Weights of a small GPT-style language model, trained from scratch on English Wikipedia.
Size: 14 layers, width 128, vocabulary 2048, 4.2M parameters.
Each number is 128 + 32 x the weight over its row's rms, rounded and kept within 0 to 255. Layers, rows and columns count from 0. Numbers have three digits each. The size before them is the row's rms in percent of the matrix's.

# up: layer 6 MLP up, 512x128, rms 0.189, rows 431-461, columns 64-127
# down: layer 6 MLP down (transposed), 512x128, rms 0.177, rows 431-461, columns 64-127
# gate: layer 6 MLP gate, 512x128, rms 0.187, rows 432-462, columns 64-127
up431 097:077165145107101128161091103144090119146149071104102140102129114098127056125130101156124107154128189145108095111130103114153141182161126098162128107143125199112116140087164110104155163164119081
down431 097:063140090091134140145146163086100129105127096119139150142094145058124109115187101094141132115101152066169095154086147091149131153116145090133130140192116143083163180227090110061142154129116077
gate432 105:176204093165136092190113121099110172145150147090138167094083090172161159133091108139123076158137106112089183122084171116115086115090094082099136127105194149184132117110160195117118121132137151
up432 106:105141111162120153113144225151145161109101120184104103050116142117127126109128158129140147152101150134174106108066134169169133160096182117125156086119150145150114082147125074165121114146124119
down432 098:120165143171120076121123116117136104182135175079164134121092072156079125124159112101112171140098134108078110146111085139087131191081090180147115158127184102166137129108124142128079152127093112
gate433 098:166073129127163192090127080103063140089180135106119217144151176102106113143121116104169192111162180115156130171128134172099141098149104170136166136161089132138136110123142135147203124137134150
up433 094:170136139123177108123104097102111091104146115131142105127094136149135117128082134102133105137163219136073107127104106171096114123192102134147073121101183113097152134152112134117187121171128153
down433 097:106112115079091175109134173093155141126167101123112129104167123101092090176090145111078143142113140118129160098204142139127168107119078102120078145137117124175171133134110164070086166148081082
gate434 100:155099146102064189170131123158128115143146118147122148100067108150134110093163110045097109121184154084119145086157180116135127130147132146117111163059107129063112167123102100094156101168143117
up434 088:121107124138103072109127066179112166124132158141078055128065148148135141122148094050161163159122116110119157183083121093129114098129111114109088123184134124111136069134080173101076125158110119
down434 100:157123108120153129113103183150148140149087089193175154117067138095156111102135112162115166111157139106164144076137076163103121159183129132118144149095191103198100168176082200113087141147130155
gate435 101:129115141121127113162159152178134046139119128130135086103173192116108101142082155145167115094157199151073143116145143116130138159111170092104143104080096120115137175157128129097067099103119134
up435 099:091123109184108178114124130118105049064097139121068148061101079118095181122121140204154059121078162142112162128131155065086122128109131145125162092126168161153137168177175138126099144126097156
down435 101:114142148082171122198142118158108161218151105114115112172165129085186104146110114130158096093097120169153101086117098117112160093115115111085116186147136145072162099151124089096122135128142130
gate436 107:100096136154157085134114132183140222125189082166080104101126102176115185170139032074139103192196099096149119106127099160113113183117095098148132094149132111139119108085109151158151135097102156
up436 090:114104123133144110076087128182152152144154127106139141082187167106126171168089119162128176099110100146145135162172108129171097084070154190100172135149172149089155154134119117139098152097181124
down436 100:160125144136133160095103103144083086157152076133124096168093140085154173133147146146131168098073179156107089144191135076115101103065107102104125122125120112078111116138099117158136127112132090
gate437 090:132137088136135153156078113116076197162066150135104091161166128117084088107112122158139144166108109117111171129149154149100116114135107110107103141235143189142170116140055119067095124123136142
up437 093:164076124188125189150112112138104150088072087085089095151182145095133134127143086158132172146132103091077169138168135116183095182149131145109142147179102139119099118090079126091092153128160152
down437 090:201151141173159090131111143198118134173078175168167116122094159132116131103104104113147118129102140112158083129097135092143086118153149157110208135121112102161088156116129124097121172163129196
gate438 095:133089112117127104123126081150169082060138124113075138126123149116123157058131143124158163073118081082162170171110109112098130116133138144105127101143112162105081152119116152135185219184165182
up438 095:123153110075190146154140132113106144097162168151136073105154121147128156130069178126133133118111101074180111209143077105134189168115097092107103087146121133088130145111168123087088153120129175
down438 088:126126114106132127136171130127094091121095133082175180139111111112093161091123157137138065072071088156148097149113116124077154078116183139153101135093170136117136111121166164138103106116130173
gate439 097:156136178094169132132081127155147141077128091135136153100121134149149074131147132091141159178111116129148148164081106125117121095123106107111191177182187118099070129093125159156113192197130122
up439 094:144077122136156158157166158194047166166097110131159074147136131142116120093137142153118124191093089130097100193159169079160193104138079101119129163154127132104132058157097157127145163137059132
down439 096:122172081163134085155176170192109128146091103137178132113134131192130185119101092097145076130141113150151117129074185072138120197117130138107135093144164158149128150139105191074112158120144124
gate440 101:189143106174152147193119157042113121100095134102129056194130138161128141182138128133116076156099150102110159174112151148109189110151113087117144137144136159124107112140091073170104117120172099
up440 103:062105112129128130170126108158085151107130130138086102098074126136107147176110118104121175085156171089158095119127153149156135122129142121111125121146100109035144066108113114115154096176154130
down440 109:134097140098100137109158175097148154150131096114123144181096120136122075140136153100088104181112074161130126095048116194141194081134108090097121079140110118116148113161141130146150147107185157
gate441 112:135158139128150147101148148086209173168114215170152084089146115190116136104127051143087126157155104094136142074117125067183170182108112162164146146121134079171141114124146094086066117103056131
up441 107:138133079175120138107136170118078112115197075110198062160148131099132132139122215147117103151107144123128098142162142101108104082103127111077069116120083166113090122113129194163093079115142089
down441 106:085127123117105184108112077119132132111151091097123157100163143083187105162123092138135140091176123126125099122173186083064164065115154100141160169184138157084103090133115111108158119143084114
gate442 104:111116146147082129137144168117073146061140115174111138154198084133106157172106135125146135109155143144136173127124129156111102130088111208150111138128146150104143079099124142172223106097160088
up442 103:110114095121123153076095094114080115097084110141133144109114121079115125146107106122190126094101137178105147139117118153160163120127137130162163085112127153113131096034186068117141153093122114
down442 101:140122208070117100123067117181096102057122120078106103163151100179138065150133142131086182158128099133104175076122127129172041070141122120094147125155183064156083123133112124120123155131148094
gate443 085:141104159139190134171136189083118133124146095100075127148151164132115150152143089115105152143146112091101073175145107090118167115111109119097156104099149192089109144140164155209131157143142135
up443 084:131103149218159172130126111089137130137134103097143127117140189076091126111159120091155082170142174132147104073058156114127108124101137136089141075183150133149133125115119201175120127116135107
down443 092:103157162119137147117157124108146163161194150131140182099136151166073180120127153128211172122147106086152082140084160148129126141137185134117172074168106141082153121157090090112199136169126139
gate444 107:143146211120189121086119100114158168103155144127109105151177141092122139095076144128132088107126150141095185104114107151154112067102097053129133066145109069107137149150169173136129082068152113
up444 106:069111157108151106192102107121187105127153140190155083156090158163167108182104134127160124207129098089116128094100096108111134174133158168135112149137088208103104175091136096116132181112066112
down444 101:065123120139097111161113102116113070144131123187153081156107145048117150067146144102152087069104094128170068176156120108122176145167120060121158095150179086138113107091153150128097109134123191
gate445 118:123101143119158112138061173079082163117121098147126082109137137120090119163161158179108132117142142124147093171111093117105134146159149103094182093098094164119140119077145128083176117096124187
up445 116:138091125120106174105144112193174182135071185144103169132136140136139133115142179097128128171115124108096171087129160086144104165136151164088120155124167116117140124098126051131174110112171103
down445 110:126116156125079053087175134107103089110084124125168157106107117133126129137130145117138129178113108118170162129138132117148113157084139099128123154187047085127105138107124128142153093143144188
gate446 097:095072134107119162154092100090109126133127116125085158089138114122117131190131121083142061100122113093162109110115217109138110141155118102105183144127074085101159142157138177165093080116161075
up446 100:127101098208133175098110118214142155142114098084155106142048159132153109184107181126149114084126096137170094114142143129179144117084128094105147104141124113144121115151116088104111140101157072
down446 098:143113191149145102168103179168092105112140121093122148070143183192118139177110128119079207166132131114171104199136184144085115123111143077105125117098137094126142114140165113088138096198146088
gate447 096:126144152099163136072142153130146091127140171154150099057130119147142112119202129125134185089120145128105077135146106121146123149122149153081141081089162120062160092102199182113139129107111075
up447 094:133148087167144050098095101087095145150088134141080128117125139143137096126124119083086132147058121132122140131127106099133155139161212103151163114146153184107110077134114090169068039149174096
down447 095:128086145143152168075095103067157107180093149126124114096167135156107149197185178124042132173092116080074156154132129084142126141124175169131071149115068155121088136167136090141111146230098125
gate448 089:123043127115154140126082132110158131171113138177134115142110110146136133164148100136183117113113098070123115088126133151086094125091115095185066110103162099102173138122116131148157152121139129
up448 089:164144165122164137155171115156156112162061152179167159142098128140139202122084132151148114174116124116079087103100151100143096191114163082148100125108157146153118129110155075156120145116132110
down448 086:119156205115126119070129123154153091135162125212144076152142167089148141092093103109167166129159133129155105173105121106159137148107131116130175101065122122095156126110123091126111127165078137
gate449 094:065161111094105149170111137095184167093145139094098098135156088138116159107176118083128131139137123177182127138129157144071149172138153158182207130117089159118135173106105086116164136126129137
up449 089:149076116105096129162099154089129116054216174091098110144166080106146135155116129083109133121129150131164097187118105175120143139102111133135161119152101129107132147112116103176163171153118043
down449 085:136146125174063111172114185163141186122094084127203105151165131096123130134147134126188131144123142112164122141102139134083137121053143122136182154071145097057130117112125169046103119168098072
gate450 107:159126118172121129130104088121156125128129084165125200131149115120087093140139119105188144088104128116115073138073143144108061158157186145143132113149114095123114144139120099168037127145134118
up450 104:061143162105159145068125108151136178127140154111086106106081183102136083047129112123109152102070119110130141132155046097148143106161135169127139166116123119105146158136142137095160133181131156
down450 101:130110164081141139128126138188152142165103132105157157175131068182078077124138105160153128094133133173119157153123118118179090091150116119111166167173138163107061088135113120156168118107122109
gate451 102:140180122161128124131122132045147148092160140112145131135104147172145107149101133110095129102094124115158137103115091128146116130123101147138134079125156169138144093059092117104055108147127087
up451 102:079160144139137152152108130143147135090123138150098117090126089199189114110111133147153187115085163150177180198098149111125127122138080120123154124165167119073124122096078098082052163175099175
down451 101:124090144176151090115148142102100137132159119128109104149106099137175101097117199119089131139110166154109161170123137113169124086138088120070137139147102108097106150120128146058088054157133115
gate452 111:076171136131137123132175059130093092138135100103096168121138058117119122068133117142152164095071134161145179157149144154098122157131075096153174132119177097139166045158052188114132122124070096
up452 105:141156147049141146089140083068151104101146085130190160131154127150132116104147126114160108119109099139128141167188178171110109160124125092139135176151182087169103124159039130114167141115078092
down452 101:128150073096154070167119165110133148113130068138117133073157194103135151134162149109114168144111098120111159130112137131057146117134214149156125143078102142099089126190125142156109193164168139
gate453 100:111170134098125073104148081100136157186112167126104125120136138092092197160080107152146185114111120146189207153175096188084138113114146094114165129148138153119097146152184104072139115089113120
up453 104:157074124128094126149085119123091097150202079172103079159106147132134146105135188075157158093169167095125095141071169103091118105124119104115156133153085143086065094106068128137147135201134132
down453 108:153119121108098153167116113174108131105100098137101141166137096116180151101073195099128145131167144133069077103145163098060135154168186068160140125103114095126093149070096129106060085142106180
gate454 091:125148144067098208131169109183179140088162099095041147081145091087148150118179097117127157105123140110068131151158120115159140131119100141122152167135101111142041133105140121186116164219142139
up454 099:143180133115108125110110136124194109147088074130137137185123089132113141114128142125149126096092106097160142153085050122171109141143188125122115111076179172069124099084173054122165102104213133
down454 088:169103088092134187145089137131176111095123095137108114103165115155079130181133113183144104149106057138106126157145126142114176103100068129117108130100197091139072068082081090159120089146062107
gate455 101:149106182180136113086160137093103166149108173118118148109152037169137185125139051165155152112163114124127124091148093145117147164041122109097103121124116097197166080139133126100094085166095136
up455 086:120132095158139105179106134136117115141150065196151133109138184116067132075108113119143172169135168174094140176106130131124146091145123125207155146158119143126106183123161136118145127088134134
down455 102:136160110226163109125183112103113148140151126173112127109092168132088134127116115182073135079090130118108077089158123135092116160147155124063092137159167166107060096167141118113121167142115099
gate456 101:155128147115140093063109089174158128119147111088128156158036076184181078143088128162117151146152146105167118175130117073087097117095152110124135115165150159114121079082113112118171132169159133
up456 097:140148105112095153198090162179097086193111080143135137129118164130107122071088119130208164101122017181095136161154145128134108147124187139099163083132148158146079112178137180098075092161164090
down456 098:115114080086122137104095102162156098148127135074096111134071066094163153070147102106120099117137150119165099077100141145061060130085116094085144101186118119122084112148074119127088159109085074
gate457 119:100096110126219201166122109137140191100113160140131140080132133124089123144162111106107186140125178129135133136128099110140131166081030139150137143119124141156121122169147092123193118120161159
up457 134:115146086102182168185126095101122171139134151181170120099105144113138132092133123099050156129141155107150099084069101149149130116086104117119163132171145155132137128154165116124151087105176120
down457 089:135158114087191103121121118128102218084129098158134099125123134093100142140149151142096163159142160108163130114121127169130161115126131149138175141155192128108149171195126143120144132181128110
gate458 099:169150082130111136085129156129147144112099133141077100105171073151133150132125108151129133119134120166115065138138102108111146115072193155047096120110131139107130137098126088168163169101100142
up458 094:148162186193107084112124154060156183098046107066080109156134173161127136104122129161152112089124148138059143152139097178129144116110142124154135068083122101112152134182111132136098199094117148
down458 100:073161148124120153127120198092092113108097138103175065076129119080108181099174102117166167149152119126184089105176111167116171159150079185134167111122158140084111167143110159190202232097141095
gate459 095:110100122145116132153105129169129155180087140164125104109149062117127127147090085192159106168109159196146143159112126086121132133135103140109160116112160078211143160154095145093115091116125098
up459 098:116197156087188045145123122105135115143141149127131133145075141128094098113162141157099120134141151129125088057152150130178093152100173096142060136163108104101098156134153142134124126163123124
down459 106:153094113112171157113118099103107190083126129094158105126115125109138150159110116085052126142119172170184117166110118105113199154167080064088200129112153160173125147157140127116084142149105142
gate460 106:154094147100116123138036125172102168161110119137105094174108152140127072125131155165180073139103087135147124108186114126097117149127170089105131190200124128104139141210069197126123119140137139
up460 101:123094111121174174137167082115181149153153078124165104080106117149096116095168168122153130108129152111164128114154154136081117173193136162137191124081088111082147113137141128098135143190141146
down460 103:176151175111151182124148101101159156143125166101095110135120168094126069131137150164096075090102080104084073116160107101093123137138163151129128158155119168132128131139075102174050196108132125
gate461 103:089150126107172134160112119099124060166134119126138138116183124094136097145138056154102138176099109149125210097121182114166128116108109181095111130065162123153132094133102132127068070150188116
up461 101:177144129092172118102151101098120150125148079204062106151107186158150103134055039139149123158127074141120104144145142098134127164186098135141146089127125145118147086102144112112117139164140158
down461 103:115131142156083118154087051136156173142137121118091141123105151118108129074136181150167050171183098159145146121182183131162084129051119174138090124103121132171151086160132215112117066108133098
gate462 090:085103077155173150121115147114084117142132122144099087120128083116158156129133116111120102181130152073101138147149127086186155062110123099149135181091110081144103107119198131126166088158104119